From a checkpoint of a small transformer trained on Wikipedia.
Architecture: learned positions, biases.
Each number is 128 + 24 x the weight over its row's rms, rounded and kept within 0 to 255. Layers, rows and columns count from 0. Numbers have three digits each. The size before them is the row's rms in percent of the matrix's.

# down: layer 2 MLP down (transposed), 768x192, rms 0.0209, rows 451-519, columns 0-95
# up: layer 2 MLP up, 768x192, rms 0.0415, rows 452-520, columns 0-95
down451 094:122094151152141214141114123117113122134175116104106156108046078119157106143135141096146148124162129149099129159137103139143125115103093141125131143155129151082108103154136164115143105100115119097150142148130137097141105160177145115079165147138145112122111124132122137160152112120168159114
up452 086:102115187139119124134183129108131131118096088130158125114120103156104131134128110112131073145124143142134161116161162167144143142124154150189132149113129130147131139094119102127129116127145122140124095136135127120142132113109141055162120104113117137157140099117105087108128163137124144111
down452 063:142098103087150135112091115136093144136149147158107118108138146099155097069133148142159158131137124129136134132140086113132157122158090102086138137118139119106120155184108150130126134149126127116112181116140129123163107128158136158089141136145122104081106161149149169148144108102119126135
up453 058:161110091149119117131127130116128146137085096147156131145121129099085143141116119151122103146123123093145182143171133119158125146159168107082123112143126145118123132107140114131137142139181116138125101130102094129118142123111163110144121075136112118156144164145136140148139176170109082135
down453 050:115124161097132173127155129144103121120145140098096150131133122131179130123119134105111133106171134162095088111122126142144138133104115142144120122153139125142118103156101113174099105139126158071103157139117116109117116124142101130113112133102132118088096095117107112101122121129181147120
up454 074:138167150123155146121172146121107126110110104135123143134130122156107098141084140139146133164117108122131121139151178134097109079106124136105130115087129132156121121142135108104127138122131120138134104083157158123148132104126136148181137093144107125143132066106119172167083195075140103079
down454 051:156085132132093087122118142116169121166138157102121095136118097150120113129166107120124094111142185111152122094129117132170128186149116106117111143161129117096110123097108140105121121125147147096149132153147121141133085128134102146085119133120130172110140133171150088121168094155106148132
up455 165:175132152154152119111161116131117133103136101105107125137097139117122129095116118115106126119136093100135161139133097141116076134139171170144106148094109147137148116112102123125153093176117122123150112160126168114084165159107109115167083161144132100153153108136163138065096122120087130125
down455 157:130119126151141106131116137152129105157129143094109133142019111127121152126103110114121095122140119121134103123131156130154095131139122165128103139112125151136045128125129137129118110108146119109158138165118130119142131132145117147155140146139127111150135127150124130125132149107118133118
up456 085:111135160142113125122137109076119128140082068142157112136117151131072127140100109136099086149114126092154149129166165140128131170144145132169134163098126147125130134091115126130144153127147120153135085122074105159141135116108170106153114103116099121138152109128120113140146168123123102114
down456 066:170076123084156164124124157166096087124171159119119154128088105107163123099147156125145115076162120179076117120121092133141143125124128108097138126141137102120112098167115142142094132156133140105106186148128150129120129147146143143131134141123158110093077147117133154145139120126140146121
up457 062:111150171125128123119151122095117119149069088175185132146126128156107136133121109123118098155105122121140138122181147132198136127135108129140111185132125158136130122105113109126121163126103136135135078156147142123170121123106208166150113087140109135156136156168110091150125126109128108127
down457 039:157082148115130172148102128195100137117175146119109117099092152105145133110135166141138150069161115142139143088112093125130123113115126112093123136108105094096135135146125094119155094194164116108118158129087101121111135099162143097108118132113150110101143167112147158134121137130120132144
up458 103:081130140149142120121122102130106144111155159127117166158133176119133130133102127135157110141110138098152100131130110109106112142141111113176100188128131112126128148137091152136140081155151102123108150127124151169050137168125110164079117147091123135142142132103152137132173108148122153184
down458 091:145141114099127112131112140127142097163120102117153100107127081145105120129142149129106138115156133166047148142136159133145092122137139160099144104119113133138127147110156128151078181072115167116174112125133115092194117100120136122184154115168137132110108137134084111130107120134119074110
up459 101:156121149089140114116197146143156151122106124054146098110120153095086158147164106152162133105122132113173073101127145126097133121151184142109097130098151113150139156135094075120100137115189162184122127126149126144172146105135129148161115095112129126142110168117145116124122097120103119120
down459 106:154117144128120183142127120108129143155145124084131162131005113119111110141105156100127127102142150106115128168144094121134129122115102136169113157143134142107119133125124136095122108086124153133105137150157124120140092088148105134093157118163122120093135134091106129114132124094165158112
up460 091:099126149102126113112109130109143167115159121134138111136133162128146159156131108122116153122105164097165123129097124130137102120155120152177089137138131114120137165127079155156150060157159111142136172124119115124076151163121153121097128122072132148143146145144156132094148076129118136167
down460 090:102140122129136120102125098156108073154122126135131175131124088136115127094121166136133120127169118164043155147151136106146082100108136117130155117120131146151139101111147138151107177074110155109137103161146138136167082099119108123167151104204129115102116125150087128125113132128134101113
up461 097:148141156116134137086172146143120158146127109130157115085130118115127158111130131150140144160082108125124157136136112097130128134142143128103138105126103143136132130135155103152142143132151147126081092119104136092175131087129132118132142133146127139107134164157141149125074193165140078109
down461 086:093106118148120103151141096122149125080125162152115144127106112130139126153143146121130117131164174142147120106108128163119135103109126117182121160139166105111129118143102140125115131131107099139147151155144117162071113167115141138154124132111117148145147111110141091098160115090112157117
up462 078:110143147107109141091077062094134129124112118088128138137127157163107128117084127162105120137102099098126091134144082131161124141144096131141128180113141102139141134146088164109158127142082118131115100124117126164137127131137087076166111104120082121104163121179146094151135141103122114137
down462 063:158103109106130133149138198146101101131148145155110117090098100137091126116167113101154129135142178141152128128107170106122118114115155121124147111138120124101135114084122161141093127127159133140143175130154125124098128134076147159133139133135152114114098132111092166112131114140149118145
up463 083:069114149116111095116138121113154143118143114109156139164127153134124143147105124121117120097083140097142086148130136098167115097152123138152063185133144092125122135135093093079125102151159097116134125154124151121084145136117090157109110143106127139144139120135153089158125074122118144185
down463 066:158106114107168186123110115152068114135126110141112112088119095119141115117117117120134120147194122143111148108135119161154090140125138116108134105124112150151129173100145141145115140076125187147133151088145129118173068101103133124141139135166116133077110125138105159134129137125137090108
up464 068:114078108132122097151173155168160137110118167124164104091115112100111114117148137125122113080174153116128121120144152119118142122137165134071085092137145119126134140106141086152101112131189141126121134133105137095136135150111110109124113144107171113126095103056138134127137098200123126129
down464 051:099171162094146142094113062091084129127124122142083145136106180143187113142084133142152147184143099131121107145135101153129157094114086113181142140116123151130151143159118147147155104117058116151131127101121107113114150114161147147111151129132117154122133156149140133103119130126106134126
up465 062:148124138162134139152136161123107142111115135177156122129129125133121112136146133129166099146160145140136200120154176174092148104134152138112137113132129177137118126117136130118115149124172130142102143146107123140151140130100128091115128079128170122144128102110123129116114240148125113128
down465 042:122135129109140070091114094119166106119148128108132141151102151140169133148130140151126133119136117143122100149131065169155113116149097122149142172100101114130116146142127120105144109136090107107162106136120117119141123131170101139104142139163129148143145132138144142129145127130108155126
up466 063:122110156181171154147106131121134096121082122162104130099124145161130127135121126120135107093142136149133131111141139177107140185114141109154114087118124102138128117151142157124134128114118129151139156144099166171084127117146123100100138142149126128166155157122128139114120112054115131097
down466 046:134157102120089082127147140135095122128163133102134118157139113095114144138123131152154114097147091127139119142147111119133153107141129132117134129131111152096119146106147127132106173120160121131141106145125119122158166136115149128150106116073127099103080097124117148132172140140134167129
up467 090:122112137130089108118088126121176138165143109067157089138129110124124137137173115134107113121132139098135076130125114149145139135147157149093117149169138115094121138102123119113128153145140148112139120136088110124149128123108172092131115151128114136114126157184136046109168099149118136154
down467 070:132112133084169174135154106130064116101120131177103161120104176143162147116106150119136125118120103162113173161112117108120089109090151088147139115090120133162146128167127137132132121115112121158075136119133142132084111159103161118121139138134139100128125138094128180155075131114161114110
up468 086:122133123143158122111094128121128160110138074144166116119133172143130107149125142141137146135087111110152152130106109135130117140128138164111121163105121119128126171142105148182164063169129106131129112149090117147110160137109167104146134121122103144154176112109152118128131091145111110165
down468 090:118100143104106140142138109165122097112128122118139142135104090145152147126161123107113103130149156182095131133119125131149070124124132086124142127153135146109101101098128117137073182083154143070113138151186110133146052126126106146127144135163141081090082117157106146110125146115150134105
up469 080:166144121137111124134102114162111151123120135123134129162121136068124121120115146195115112147167117092143156151106124108093125094161146114104127139119150128127130143118123128144121142139140126135106139121116078140144139178114128131175121127117107116113131130120148150145135138190122083138
down469 064:129093132119139152142164157101140110118126152089118158133090135184151122165121105077103130120141156154082087119101159135156120154079100121171111116164110140143133091157117115141112098091123151112146120093113155105083130091160118136111155151120139136140112122133109102144110103139164157096
up470 104:071116150100128104116124113106156121096141132103169131171129153149143142150138112107110120102119142121141086116087099158122118121166109160157090175166142115149128139112097129111137105140129103120127159153127132129091132147114098119100112129098151130160138132173143056099129119116115154159
down470 090:139131122135140146123106129164082131156125105162086145095116110114105127095111134141146120141155136142110156158154140093151099124121154110097146116087100139118126159133155137125140146108119152124126112120147114113164100107124112117149148127195112137091137130148093204139120131126130094137
up471 076:143116154126126114122075090094115124124127082120188121161118125132080117125115132186113107096132104117140152129170080140103128110173127129108142147144150129147139152111116100106149133124103088142089149121095096137159136151115115088159097157113126106156161127171147075118099141178102105146
down471 065:161103122101142155134142155142102122116151143109085147114108105120144133116129096077110125126145180146133096113096159137142119151108128112138123122152103117110113166134112143134093109130150157121127126112160146097076125101138137162115144138128123144075094112102104167143145111113189175117
up472 097:174123130153183143112097099144126111096139145120104138110136127147159129118147143145161140133137141114129175121142090188126101156136112123072130116154126110132130142168132158145144096138102121118092177099117149132075136134139109133134115191156128115134162076147160144139091135110101124126
down472 090:102145121127045077140140162122147116127090106102154104142149095157097151157095126104089123144117144139136098129132166082124076130118133121153129136130114151127113144076104123161082144103117127106184061134141108134151141122112133126167136125076127143116104138117104116104147144120173147147
up473 069:137127113153166117140126151119153119108137132137166125171130122121116159141150142143103105130117112110135135130099089134137124097135127128027090120156132126133121160133142116125119118157160089133139127159069155116096145118111130154136134125152112137171138131132143091147114109137111113171
down473 061:152106130095089162129133101146102129103113112090111115110134129147162130138104107115089129108147188149122121110123135147156076160118134127184133133129106141132107145125127104148105110076123186097110116138166115124156080108127118134127125141118121129068122092141115127109129127123160151097
up474 082:129161131121161132121178159136117132090106116148161130100124132179124107143109146111156121144104106131138102119104149143093121073109138150136090082071116109159127151163131100104130116143142098144125133108152164127140140110127071146185142119119137133181144122108138134140072121107125129127
down474 068:155074107134083127144098114111139135167130124112117112120095112116113099105159104122110111109143189139142123130138111150161123190153113123120136149147151115092101144086134138113118150085142162116154122166150129137144063127142111143094122135155119105068112140159112114139174123132130138120
up475 158:146133119139126112128115124149112124114111125200124137135055116103124106140126139127134094138138078077141139146146108096123051130153136132128097156120098145143149143166144127136150118145137114139151124125111166129087140184111147155104111134097159130153129088114130107127108129157089096099
down475 168:115125118138129110109115132126139111131111131133135124108000133121112126142133131132118136129128119120176134143125147138123070136144137144102117138110124149133096137159125137122114117117154126114134131139141148138128126126149120150123127116133149136147136124142118108133131153136137105121
up476 077:124158152122178155112188129115107122090143165153114154105127157196171134132121126120155082172103119111136104129092136159134114113120096130138085149094116117170138141165110129139133109146134111143142121109161135125090141123152100175166126113115106143148150071092140178155099144091132134128
down476 062:148102109124066078130104138116130125170140124115145088125080099128063102129125125149132147096140168147148131111150155110143139149147136155143132120143156113109115118088141156142115135104112155105164144170150125127184086123112121137131160122142127116096138144169120097095184120142114114148
up477 082:174105106129140113135099130125148140141110122114166097113121088091080100141156131149118109119169114121127198120135124178133144116137147160036127114145143143118129158125147116138157122140151113142122110122114106129124143106106149043177132101150115124147143084149133098149106144168109116115
down477 067:126117153086104172114166116132094104135151126129100161141120174138189145115120118121132126132109172183158100129118126109148116138106108070176149145137118132128103088146102127128101102111112152115087139152157117128106109142163121167106125144105149121113108138147120157100140118100186159121
up478 093:177131089128129139133105189170152168106122119127135098104127135077154127132114149137112189124148126124136103149093132118123117106132161157102114071113125125132122127155124135117158093145154143124159138093094127070161144141127163142172139109123116131103142108125152182154105115132128073112
down478 077:072125154155114100116156049113126095120129138128112154177103129173155122151154073110119071150142137163124121123122145159137107135088122087165142158147142132136125077106119132139137149097122115102121121173156111177102075111123102140101132140152135103168120128150134083097146166134141161132
up479 063:144151092109104115114132132104117135178170117128142117096129136205126135148130115117117130111098135125149129126143140120164118147122147127175158102076122127110128150115136122164101158130143146124128120131150065146136130109133155170116129112109103122131122129117129136114156093166125138117
down479 047:108076137120153149153128128153181134115111132156120158132111107089138109102145140092102124098122111139074160153118127096111124119134106116095109083154158111140145095137110113144106124129162137134099120108102157138109097137137121109124128159156106131115114151116108129171101128125168104110
up480 066:138146194119117155097144122091129151135049114148134105105133141141133125133119108143076099169101140089125146136096150166148135181155123136141109145144123137145127128120110189134163154139114150133127074146082117136164140108121133097149127083126076139107150141201133132126113139106139090116
down480 047:109117110105130135141129147135103128093163129140104173130114109126108146114153127126182115150158153162148131147130122105153140091123170140139160111136147104126121074145123155144120136133160119112118213154181130141100101163088111161095144147130147086129113091133098141069157114112121138141
up481 071:114136196121123148114193105071153120146085144131128122103130149145139118124090129133110119144071127117116106124085125141098134136132133126130120136099123125144124124135119120128150151132116151133131100145150163138114130094142087133100126121140139132121137137171126111143100125098135131049
down481 054:170106082125123131131109185140082105135157131134130136132122086120099142143143117129185097128172129138192158142150127151134165153142169105128122128171142110104119113140147164113123164143156122143121162127130123153143119170082167124145117101133132115137095123110116141132155125131128111151
up482 101:153129146125182129124131128150118128067126122120172129158125092145136116142163130119153100125156131158148151105171125189141111101147117146143105136166140117168139146131125114122149095137122085134089188134127114091133141162117100107182120142119146127172143068151143110122081152151108117149
down482 098:097124116118076090134143107138132119161124122117100134114120147142100122105087138127104136128118159111105101144129128098147115142127118137137138139112125142104109143120118126137118138109120144118177084155162133137129103075154114144112142141156112137071133150144120142144165123100141154118
up483 074:083106152126110099139159156141125144140099126148170106133124153133116152149139105109131106092144164111161123117139196138124134146141172153180125140145129128116126156079108119100110112124180136136146151147129120131142137139097175143110116128079170129150111144108129093095157125164124135144
down483 061:126134149101166164108114063109090131131151123132092171135116144106161124117132149151149127135143062129048158154136079113142116088124093105099139137106126117129144157196148146107132145124103119121098118116106129103135133119176156117117138133161123116109120144133130153149102107135108127104
up484 077:144104108114146104118083081156135106141122170120126126143119150154128147134130125161121103094124125097131112125140069156130123106148124105072116113151138095123143141144130123151125129143137110141090176109141136184065128130138070103088101147125172119145139175142148105127118093163102121126
down484 060:143172110105101155139175150136112128109155110109109147108113097132095140104099129116124139121148167180107132130108178127134121114105134145173148129138108156141130109107130134158102127094121154154152104123125127081135133133081142133169141119129120157104120085105064142123115112129203150136
up485 135:111092149123144112081122129163116142103092156127148154093126154169134102134141139195143126118092137133162130114115171128124151138168152139128160097125110136146124149175088096114140118129144144147077124170127153126145160150096089125196109145084135136161148113132164097142095136145100088133
down485 166:147149119131118134139099157109164108137161132141134110135058108109128117148142126099107159155150126121109074126126114137141132146110109117138132137165121153091112159085146152099114118106127111115148114115144116120087100103175122147101171126187117130084118155099103136104190120112186191112
up486 082:119118123099148113136130116133181118113157144110133118122122139145121157141158130131122146091128106115126072124084098169162117093142135128046113108139144093126141166141139113111121122144146097152141153122092162133098132110141133118134123165143174131156135153167152105160105067116107131129
down486 060:153122114099103172121179117144054104140139120113111147122123113133109116122083099119134117115142178140143147117139150115143097140093118101195147124118104156144125137107115145135122117097119171147122104148171132127134091127082131128130124118108114141083125122122092141141115112143190167127
up487 079:118137104113154121104234132158135147132100142163139124075128147148084139121102140124129141121093107117130145128163193099143120172098142142123124113091113127134131148141126077112123128124146157143139093140127189117162127086112129180174132099145107136129123080119115146149106107130128111097
down487 056:147093157117099172118072132127090096131149121125146129124109070125158116190149140133144115156148115104157106113133070138115116110136084117127119172183141125090129093107124157112116143143114134108120162145143107142151112147148155127122145129089150135116121163140176109134150138138108160156
up488 079:143116160122116115087176139143145143156104134109173085098127136184129146126135132166127104126087139095141135145172149138136116118153164160120128118144129110122128147149103088130141146132144163129106160120123122123155143120112125147151099128096144118121139130178154107141106067153104101114
down488 061:121108113090116149139110093122089086091148131129072194132105080135140136166131100079131138150158117166133136141120128124133066097094109087161143145158136144132148100105116182125110141127119112160142132136134137132123074151102144131123181121155128142113115141117126159126124143109191150134
up489 072:103123135130138122141132124085145158110172119137129124134119147144141138161150121099119112122126141131163086119112131179160123127141140143154080128109148109138137150110117149170142081159181090155164138142105108145077152160129138125103125118095156140157148115111142131124164128137122138177
down489 059:124115077090131124116138094174111095165132137121134170158094116107132119085097150151131125074163137163057155159155123101168104127127126137139154107081133130123126099164131129136124168096105162118113125152131140123168078122136102119156175122188131100116108149142087092154118129129131110102
up490 074:157122145163091117137083119128142144142142159060136110110129084051100114115156167142115135116152135119119156137142126127123147161133154131100133116162133106072107119133122139134139150134135142101112124120124076104148138133108102103147140164125093104110130108149142096119143079155113143141
down490 056:125103132139161169145110138106117110120094113149143144143110177164205161178116093093096141123111083117158113157110123126131119126136153097151113112146126153185122124127139090129122126099106126151094114111117154128086140126134136119124097148146145106149123125090117152134115165101177092098
up491 105:072125138105099093131171128089126134140110133157162145144127191151108143146068122124120126098095145085142097132107154079102125105149148131164100141107131134126126146111104101129086133131166118140148103151138132166111136125117128178086123115090150117148120162117142118119135095137132143148
down491 103:174105118114163209105104124138121118135146121125100125102124081094152098113149127142160120132178122157101131123155092165156132159126090122083139102131108134131128139148149156132137139127130169124098146104126132100160089119129132118137123134167103155089102119129087127129125124142125101121
up492 151:109149160118150116099118126126109146109097119155087127177037137111155122140131154155138095129119094096144120167127098156146083121132142130137137166093104158151150151166141144136170110160150129120113095136097139098127120160071141131120142123107155117143136109138123096129096151127082099113
down492 236:095124129115149147094142127135128120126113135119146126112000138137124138131121147157126114126121149129159126134124137161119070141149128145127097131138133129108119150129109107118124131132138139145109138134125141118147125147149131139160107140136144132163139131147159124143105130148113114122
up493 098:118110145137114096114110098137127139146147145057160147168123104102080116143146135142133086113122106109130129132144089139141134120139151136093140178140143112113122149108127097158143125150154100116093075133087110149122141122106075089142116112126111126139135101130143079097129133193118146177
down493 079:150093124076168186143143121123128122107113116156107125090132143128179117122125127098111153150139166171118140139103135133133086133121110098139139117117104137134108133166111138124090132079106164138098166129139132101122065121130146141122143164137130139123117150123086159127112109094176119088
up494 092:126143130118146125097111110123103154109135154151138107105128214184156137152114121152156108139076133091165126134098133164089106138158150147148115094081117115141126135171094137131152116140143132146097183125143103169106145148125138174105104128084135116135163122133162130110090141115104105086
down494 092:130119135122107112162132157157145105139151110086122157147056047127090134120148106091125113125186132187075106139127139117149102130108131104108136137171134133107107092069141129119094166094148134114176109166127144129167074135120115122150144124197126115107101119126093136119156147138182146134
up495 076:123092141152098106132073142134172146174128114119126098119118137068089118142147129141103171087128106148132085131097107124096141149139184127095145102126134122094123125102146142144146123128141132132164117131085121148153130122120155086080137116129161131125126205131127116111140095154125104142
down495 064:112160119119180152116189098142085124095143141159123199145117147102184128120142116123145076147145124140077160163106114161114118087122144119151129146108123137139127118181131125096131177126154110127075130129145125130067111156120125133138127128149119109163112083112119134140101146132126165084
up496 081:170082117164125120150121162170137141116098197115136103119130112028104122124108158144123138102178117141116179125115126109098144104142159126065155093128137129122119158149133099129152101132145118128122169124141155105125138140105128123115127124114119117127115145064134147134126149189108123122
down496 059:118183144102121119108132082090084123125151094098106138123122161187176121176137066098127119163103157132155095135125133157126120163107112104157114160147094111147110165116132136117086142092105143123139100115154131122153118107174137158133128113138131117114121106135134132086109128128163148103
up497 073:101089114137140102151143140164135128114173163098136133105121140156132135142180122093143110092127139137127085108090107133118130122131144116103119105123122106128129146120158123165106113132179107132128130104113123140134134135139093081060123133108202126160104145081134132084134114182124168152
down497 050:109176104116143106090160082106134139118093113143122130125116134096141091089089139154118152130127107135084154162116113145130173115141118150139137118093121143123132179145127128128153140097079138166130101115135132108130114127108121143145136157176080146098158137151096115122102115109126121089
up498 075:118096127136109093135129165140137108150118158126153123174127137116118146124136132135114133063130131138119121141167133067128129106138139109055129105156132128110115112126137104111097163124175125110118132144081151131136131127100116167082131088122153113135083143107138099105129099176124123154
down498 052:125154147148158180129119081131133161071144116133084138102111154123182111178112105099131135167136121111121126148105113170115132138113137127143098138116105143140126141124128125120141083128113151102132115078132113102130110133160125142123141134147092182136169117132139157105093127115137123089
up499 083:132112086147147109154145150179130107164133105176130119122120116147112152140181120114192087102154151130128133111167176136121148110102156128067130082126115116110131136131163096138085147134187126149125135132113126164104132117117138125126124125153174140156116127106115112082135118142121148149
down499 065:129146145089102149097146095098125133103117127088141129140115139109150135121101162164104161109092079147117120138128088162117141142147076139163145158118119150148133106134115150124142116111095131128112113120109135115160129150173145124116136119073117125139120139150150123165128128143153153131
up500 142:135153120139151174140130107115107148140123132145113109129080099123144133166134156105128134126096070078170114127125092130124080129137150158151132171131089134127066132175126110140156142134143135133054134125087105143120151155137129149145111139139125096166089124148149143136107117127131106123
down500 179:127127127117100159193117123121176148117143119118100141117132092113101130097161122126113147113138139140091122118135132142149151150121126107141139141138136169114129109112138130140109128084135156079121119128139108132118075108178127134123138132179116123096084130110118168126154106102204181111
up501 068:120150151149120147133091097139131157093112089106126145138123159106098128124084141175074125142145101106136132137080120128119142150156131136151131192129154128157132153117120163132154123133104111150127083127048094125167133179120113094176120139136122117120154096138133140117138194137128094162
down501 051:150075133104148115134139163132076112133125170080132118124087098150140110145163096087122126147154157141101094123106133131156154129104118108118137115146106110067123149144135134145096140106142155119131176132176150138092115095128105159118140161118166096155086124122115132146131095145121166129
up502 111:154123128124127103097117115131095160132128131147140114151129156114147121159121115169142153123123153109172122136128144145112103108169152158129152104120144120130138159139080101132150092135135130139093187096118078142145158178112149131113081134067131126132166141146160142116097118169099091127
down502 132:081140128127149118127138121144147085147147132113102198157101090155121139086117115097116115154151124158053116113118134131145088143091092108148136130136126134120118114107149161133108159106148114110161099157133152128135067098152108130137185124197122120119091121129096122124157129131200172120
up503 100:094132115132139111125137141142133182104119106149158133140127194116141124158123130124144133138107152100159071139147144125116121147147161150142072146120124099126126137127090157121139080172194116144137115087082129116107162155111128165136121111095117136154153128163161132117140100143117105159
down503 107:102113142117134146117119082143105070141141126115126140143105092155154125099132137126129129129178106165055142146126113138174079113113117113136177121132144158132119096113137136156120166066103155091124147166159131141163063102129105125125155135173132107099102119133092115129134143115152145108
up504 091:155125118099117103109108102125124146152115143107139131136125166090106112129075149177109183098124102084125121148052064137081121137152143137084125134119137128134130148135114128147152122142112125131100121118129125177109141114127120131124113134115119110096151147129164135133103103139118089115
down504 082:121121133132146185126163148136140091109149135119090150113105088155137117140178089082127087170143186184129102107132169144131081134100105078150149137147095141122117068129115136134093128100152134131114128124144125102122086129107115146142134141139129158153094108102082128103120129129167156138
up505 087:112161142110135137111168125105114123130138081146145117101131162192147162151154084094124097172060136111156084121095147155146117160142130119168126135130104130140127140103142131172120155125161140145122133128097117146141122108143159157076128132115160142154126180148127135102117173113138134126
down505 067:115105096143116112150138130167147145129123136118145169137116071091084127079122185164128140066171109170054181146139104100138138108128160172112132117118158098117128120177138126116137148149137119132132138183113147146119113163096127086154133141154103114115123111112102107146123103136105096120
up506 091:122110147164179132112110096130096128096155152125130166147134136131145096138121133143169108146098125124145168123151076157130100125136100120134129150141120118140128143151110136134167079145110098118096172125162134149066141150134110122099115152110140127165169100145153133127107134144104138139
down506 090:140141105097076095145130157142159114160114088107128116128147085131104147122124127109090126123157164149098108131114176121142088136144150154121121126136141133122101163090132124135069174100144156091166095148144100116170113098108129127188130112159115132076111123127093127120156136108181128117
up507 090:189112130123123127141170172136156161126094124147163083108121126107123151129140135155108148124147156116142165137097154167096131113156193161125111078140140142140122142122140096116146129123172132150114183117134131087138141130107140095142129140114190120126129139137145134100100149136115081077
down507 077:076127121157114123105139072125085087115149160092073183180117127163168127140119105102130106143147106151097116138151116132147105125083099062146154162136123132120127087169116137125122131117106117129151094149137145144126112138165105144111130131147117126140110111117135124135131127118161171146
up508 202:114120150104131095119118118154083110136090134137102155118088134121162117077144151111144112144097108107124140085135119124122082126105125117131149131112090101160074115126139125121099128158104152194111132127153106115115137134110133117135099129130141085144146113136125121119133163150101108129
down508 335:146121135122113143159115122114183123115148096117109115140185117127119124159143114122120134098121099149091125188120126088138168149119149102139138132138133145103129109124160139115118144082150119078154118114103135134125091096129137098120169136141144112094114128085114144138165124098161129105
up509 081:149135160083110110125154127051126152155097113133189117140126174154126110141101119163124132102102131103132171143111129154104138089162132171114128125118151137150124169123101114131148131148140129136082116131159133149101147117105152121145109094100182110133130085129147059124119139139119111118
down509 073:143088147126155162114123127154121107132157145125073141111103080111139140124166120087153124153161134177157118119140129121171112152117123052119147112154120117090111101125114143119097117110145139106125141114149131109155077156159114154102139144161130151128138150147114175125119100125172117134
up510 092:134099139140185120131208124141128119130140166147129135084118155167097126136135158131179124125075098150121137120144104145138146123115130127083125080116122114140128144179153080170148119139153100154108121156142181138082146110123104152105125084137174123165131089076144146113086129151109118129
down510 086:134152119101073148132104125143112094125134115070137127132076081085143136175124085103117134117147166130156104131116135169141146142146119121163128141139138133076106132078116142100080156096126144126129128128156115127179091155149134134138139128109117141103133125147131120119144116110177143109
up511 081:137105125142092108138078144148159170137139132094135115136125110019104130121107162172086193108153123110133153150086118087136139125143158144109123110150142118083126148133101135143160069150140112126134132103105099124140145149104158102122143148105126123106141150130156136112151082169118105164
down511 069:120129133107172178104157088116089094110146142120134167146112142180196134174144069090115101155120146151089120146122127159124116109090113092157151131131130152165130100136146136153075168080133150135095112124149138113095094127131122145130121125159145112154082098114111127119102129134137136101
up512 083:119102069145174119139141152173115155138126099178142125102122139137101127133123136148168113110128152130139149120213146108133142129118136147093095075124118103139138155164139104122135092148176113166109123133116169144116144135110080137145123094131137136164136097141133126095114121165109116135
down512 071:138157144095085149083104069116124087117147152091125123140113088119164141150142141127105155128124134141095087147118113159147120127139100136157165148138133147107110119098121160128092147074110163120137117131155115116169104139175132167139147109108135134107114141148142105137158137121158163122
up513 080:087134161123127123109113090101119142147128096110146133143127137119093120148134097150117084159096107100147114136148119140114128167151125123151127213155118133127133147100107144146154132138119120145132084138116114168113131128126161122139116107127108144152153173198127096123136140153124119148
down513 055:163103117073149173132154154163119121109170134149136152097120098117131140100142167128130152091152169184074144143114151103135130098107152157122144101121147102131119129174136137134088140136164161126068173150147131079116106122096138130118150126127149113094124118104117135127107100108149132102
up514 080:107171116129120144126154116132117170097159137133115159154137154120161136122096155139144133165112126105128125146118135119132130117120108157157119143104131102141128140149083139120138087167143116132110108106136100103122144163121134164182130123108099132111137065129133140128156109119137143190
down514 066:138084147110127126123090136114142095157117128110159072124085098160104123168163091109114135119137135139137115131114126150156105125152128123143149113154147149139118099073166125139095150074136169104154153126154129151185064112120108126107131125176147115148129167151129113136121126149133083140
up515 070:099141182099117145129203143112178127110108104119155131100130128164146152122162118110117109130113133154108102110070156172118142103132114158133111144115131115151124116118124103116116152125130152124131083113129154064150125110124136127171130117136157139139111077134115095091095163082137144090
down515 058:126104122156138124128082134112079133147110117163113082131110167122134118126101137132165127163135117105201151133148111118133185142133157102127135130140141144101126167128143153119182102137119102132129178154140108168115129158103120140085120128128124093128155148160149155126150131130101108169
up516 079:124117106095115101113115166151158159126129134117166101143128130120133141143139123101101152110127140126143057137142124110147117108137141159137079139129136101124132153138083116096153084165178119126149149096114144085116149143119128135153123100079088145133120158120153116146144069170115123154
down516 070:088141156115165148114130038137080106153153094156091163107121136127136112110135127126145114146153137143110172135138143132131064094095115113161161133118139145139137094129129135140126153074094148123111146142126126147165074118138129123107161118195124114104120132144112148133108140113134111108
up517 090:148122131137152109108156123128099132121152104132180132138123121189129113144170116105160070140090135136148131121202131124134116100133139118141109111121117114137132152137140068159132113148179100126083120114155101125100147131127082112142116103104137136177134102112146117123123130177113144138
down517 083:111108116092110124146113095142161137126102116126108108106114111105138124072091180141087165108154147141104132127114121144143125139158112154140121131143152135127112139108117131150102141102103155130157126143128134122156082122145135139139142138158119138056134144145108116129151133095165097096
up518 155:137140126136156168110142113116194147130138116115128077141094107137147123184122144124139128118122070104202127184143112134130093131144166154108118142135134121127094135159121117140147134137135103112098124121089156140141143179128143159154138128137137127148123156134158118127112120136138097124
down518 206:133118145118105189162133117120174131123141118118121127089129111135129098107125120105119149140161169120099141116151111174144161157110116150161131136137114137096155093091144129125092117091103195119129111148175128132148077123161125134134121119160114146107112094120126156105146126117183183126
up519 077:157095125110114099111072135166141139144136146061160109131132098111125087124144129138122156085121133130118135138139125098140121099136146139080137129141133106115120147144128087099137121139131147095083143129122160116129130120112089099118119135121129137106114125108142090158115069223116136110
down519 047:096174176111142168124152076109108135093102106192082135091131151153153139141136130097129107195128120132159129136121148132112110122091130100141093134149089165133135132107111142124128124113099132153137109101115097134106118136142161175141133146139114142159134139126148152097101147112152085119
up520 159:137147136104113112111136119125118184122143090109118172128115154123138116133163131130102137144067123132124088110124112121152118096118147131153136132140068073146126136134149151170135135144134144131103101093102110111094140143102135101121133114137138073123162152109134114134141156110143119115